Each number is 128 + 32 x the weight over its row's rms, rounded and kept within 0 to 255. Layers, rows and columns count from 0. The size above them is the row's rms in percent of the matrix's.

# layer 4 attention value, 96x96, rms 0.126, rows 2-8, columns 0-95
size [ 87 102  82  91  99 102  90]
[[119  94 109 127 138 147 102 130 115  87 102 165 146 104 179 179  56 108 177 140  27 170 197  97 112 109 108  97 131 103 166 139 105 108  80 110 115 146 144 116 110 145 172 108 176  80 100 139 170 113 104 104 119 109 109 135  84 112 116 140 140 150 176 134  93 133 133 173 166 131 136 181 137 144 132 123 140  74 110 132 123 161 110 137  55 159 175 134 192 113 143 145  85 166  84 168]
 [149  81 105 141 154 211 145 105 133 105 178  75 137 164  98 194 137 124 125 158 153 121  77 126  80 154 214 193 115 102  94 141 151  95 122 147 147  88 133 125  95 112 132 138 100  78 134  78 165 129  85 153 110 133 159 167 140 115 145  91 101 111 184 147 117  91 125 162 152 130  51 144 112 142 136 120 147 108 113 105 135 142 172  93  95 115 145  80 138 129 151  67 181 152 161 158]
 [ 97 120 165 135 137 122  79 170 145 157 161 166 122 136 185 101 103 122 102 161 194 154  87 116  76 114 129 140 128 114 135 175 178 118  74 137  92 131 116 119 151  93 110  70  88 124 139 126 159 124 178 135 147 137 177 110 153 116 172 158 173 113 106 134 166 166  98 195 107 138 150 106 134 107 127 167 118 126 175  95 158 110 108  38 139 171 103 116 125 118  90  22 125 139 110 158]
 [149 126 111  93 132  79 120 119 112 164 135 100 151 130 170 131 164  91 213 117 121 150 164  89 174 199 166 149 110 128 143 103  41  42  70 149 125 122 144  97 179 103 115  61  99 122 126 139 144 133 143 114 136 140  92 122 141 164 154 152 115 125 151 108 121 141 132  86  92 100 110 144 178 109 134 187 128 196  86 109 128 103 134 150 119 173  91 139 142 152 123 139 138  66  84 164]
 [149 115 128  60 138  73 110 128 111  86 174  87 205  91 122 132  62 110 146 169 108 138  90 102 117 142 120  86  96 113 107 140 179 108 122  84 128 105 140 127 148  93 133 116 150 159 163 114 118 139 137 104 157 115 155 158 132 108  96 193 148 194 190  98 102 112 192 113 119 127 151 127 150  73 154 148 110 167 185 160  79 132 142 101  75 134  63 122 104 130 156 174 131 180 161 136]
 [153 127 134 162  99 129 142 126 128 104 172 163  99 178  59 147 200 115 105 104 154 112 154 105 125 150 145 231 107 139 115 149 110 127 144 137 116 142 151 107  94 156 143 157 102 123 106 118 100 101 207 131  86  92 152 172 140 122  85 137 131 170 103 115 166 161  79 207  59  84  69 104 138 147 102 122 148 127 151 125 173 100 105 170 129 134 186 130 110 179 141 151 136 131 170 117]
 [147 194 110 162 158  79 111 115 155 163 119 172  91 141 162 131  86 171 110 161 119 148 113 118 130 156 128 180  77  73 108 124 149 149 109 144 100 160  91  95 142  71 153 132 115 132 130 111 150 146  99 132  80 122 137 122  99 167 103 101 102 111 133 212 139 143 173 150 158 101 168 154 145 161  82 133 178 119  97  83 119  71 153  79  80 197  96 148 152 137 186 153 163 170 170 131]]
# layer 4 attention output (transposed), 96x96, rms 0.113, rows 2-8, columns 0-95
size [ 96  96  78  96  96  97 100]
[[111 143  50 162 127  66 151 110 141 156 151 109 126  99 152 105 117 148 136 156 152 124 119  86 144 123  70 102 155  89 151 180  73 158 122 153  82 148  82 105 183 117 152  88 133  57 137 154 157 115 162 143 154 165 171 133 143 120 127 129  79 171 128 113  95 121 115 152 101 138 160 161  98 141 147 207  87 202 147 153 113 145 160 113 119 161  70  59 103 124 167 171 132 127 130 104]
 [156 192 153  98  35 117 139 147 118 114 114 144 147 126 145 150  99 126 149 121 135 129 178  86  83 106  98 120 146 178 171 188 144 143 135  80 188 102 180 108 155 163 149 118 133  97 158 148 107 103 103 137 151 183 132 109 167 142  81 175 101 110 143 149 131 158 172 145 201 179 177 132 140  86 139  95 114 146  97 148 121 128  55 131 182 130 139  89 169 102 131 131 121  90 148  81]
 [ 86  93  91  97 123 136 145 108 125 154  87  85 175  78 160 149 124 138 178 126 130 120 136  98 157 154 144 145 131 165 130  69  97 133 125 128 131 117 138 163 134  75 116 152 128  79 139 137 121 186 117 125 132 155  69 131 118 132  70 156 139 138 143  83  93  66  90 129 118  75 200 176 114  56  55 136 137 106 138 140 181 114 129 177 137 139 177 164 132 140 117 202  86 123 131  76]
 [127  80  96  87 102 117 169 140  90  99 148 122  96 119  48 130 142 121 134 146 106 134 130 149 116 131  90 135 176 171 137  88 159 145 186 116 116 147 129 143 109 115 117 145 129 106 163  85 165 120 164 163  56 134 104 167 123 141 141 173  84 118 129 134  76 188  95  79 145 152 169 123  87 120 165 159 102  53 181 193 117 139 116 132 120  92 130 127  77  30 140 148 111 135 106 147]
 [ 17 133  58 101 124 162 165 111 156 131 111 120 159 107  57 129 142 102 159 121 153 135 122 124  97 122 138 175 141 108 157 139 165  78 141 165 126 145 104  37 153 186 147 144 125 143 102 140 116  83 109 136 152 135 123 107 118 114 114 156 117  84 110 168 105 165  64 103 111  88  94 136 131  89 141 125  94 130  82  98 143 158 143 104  82 156 143 120 112  71 116 143 134  41 149 153]
 [133  89 165 124 126 138 108 183  75 133 144 104 139 123 153  82 126 126 126 119  99  63 121 122 108 104  70  75 172 178  92  88 171 157 113 149 171 153  64 151 120 115  97 166  77 108 174  82  82 131  89  86  86 101  75  84 133 102 112 122 107  63 133 105 152  76 161 149 142 176 159  97 168 153 147 158 174 163 119 110 161 110 177 130 158 119 162  87 129 115 119 114 120  96 138 152]
 [126 121 170 159 132 123 129 131  81 123 143 152  93 134 186 106 122 164 152 128 127 176  99 120 166  97 152 101 152 124 213  90 156 118 130 112 137 137 144 119 180 233  92 132 155 130 132 153  96 145 158 124 203 137 123 132 117  77  94  90 163 159 138 118 103 180 140  93 141 176 193 111 143 116 132  93 172 173 179 142 137 125 193 177 143  84 101 151  90  71 126 146 122 111 118 130]]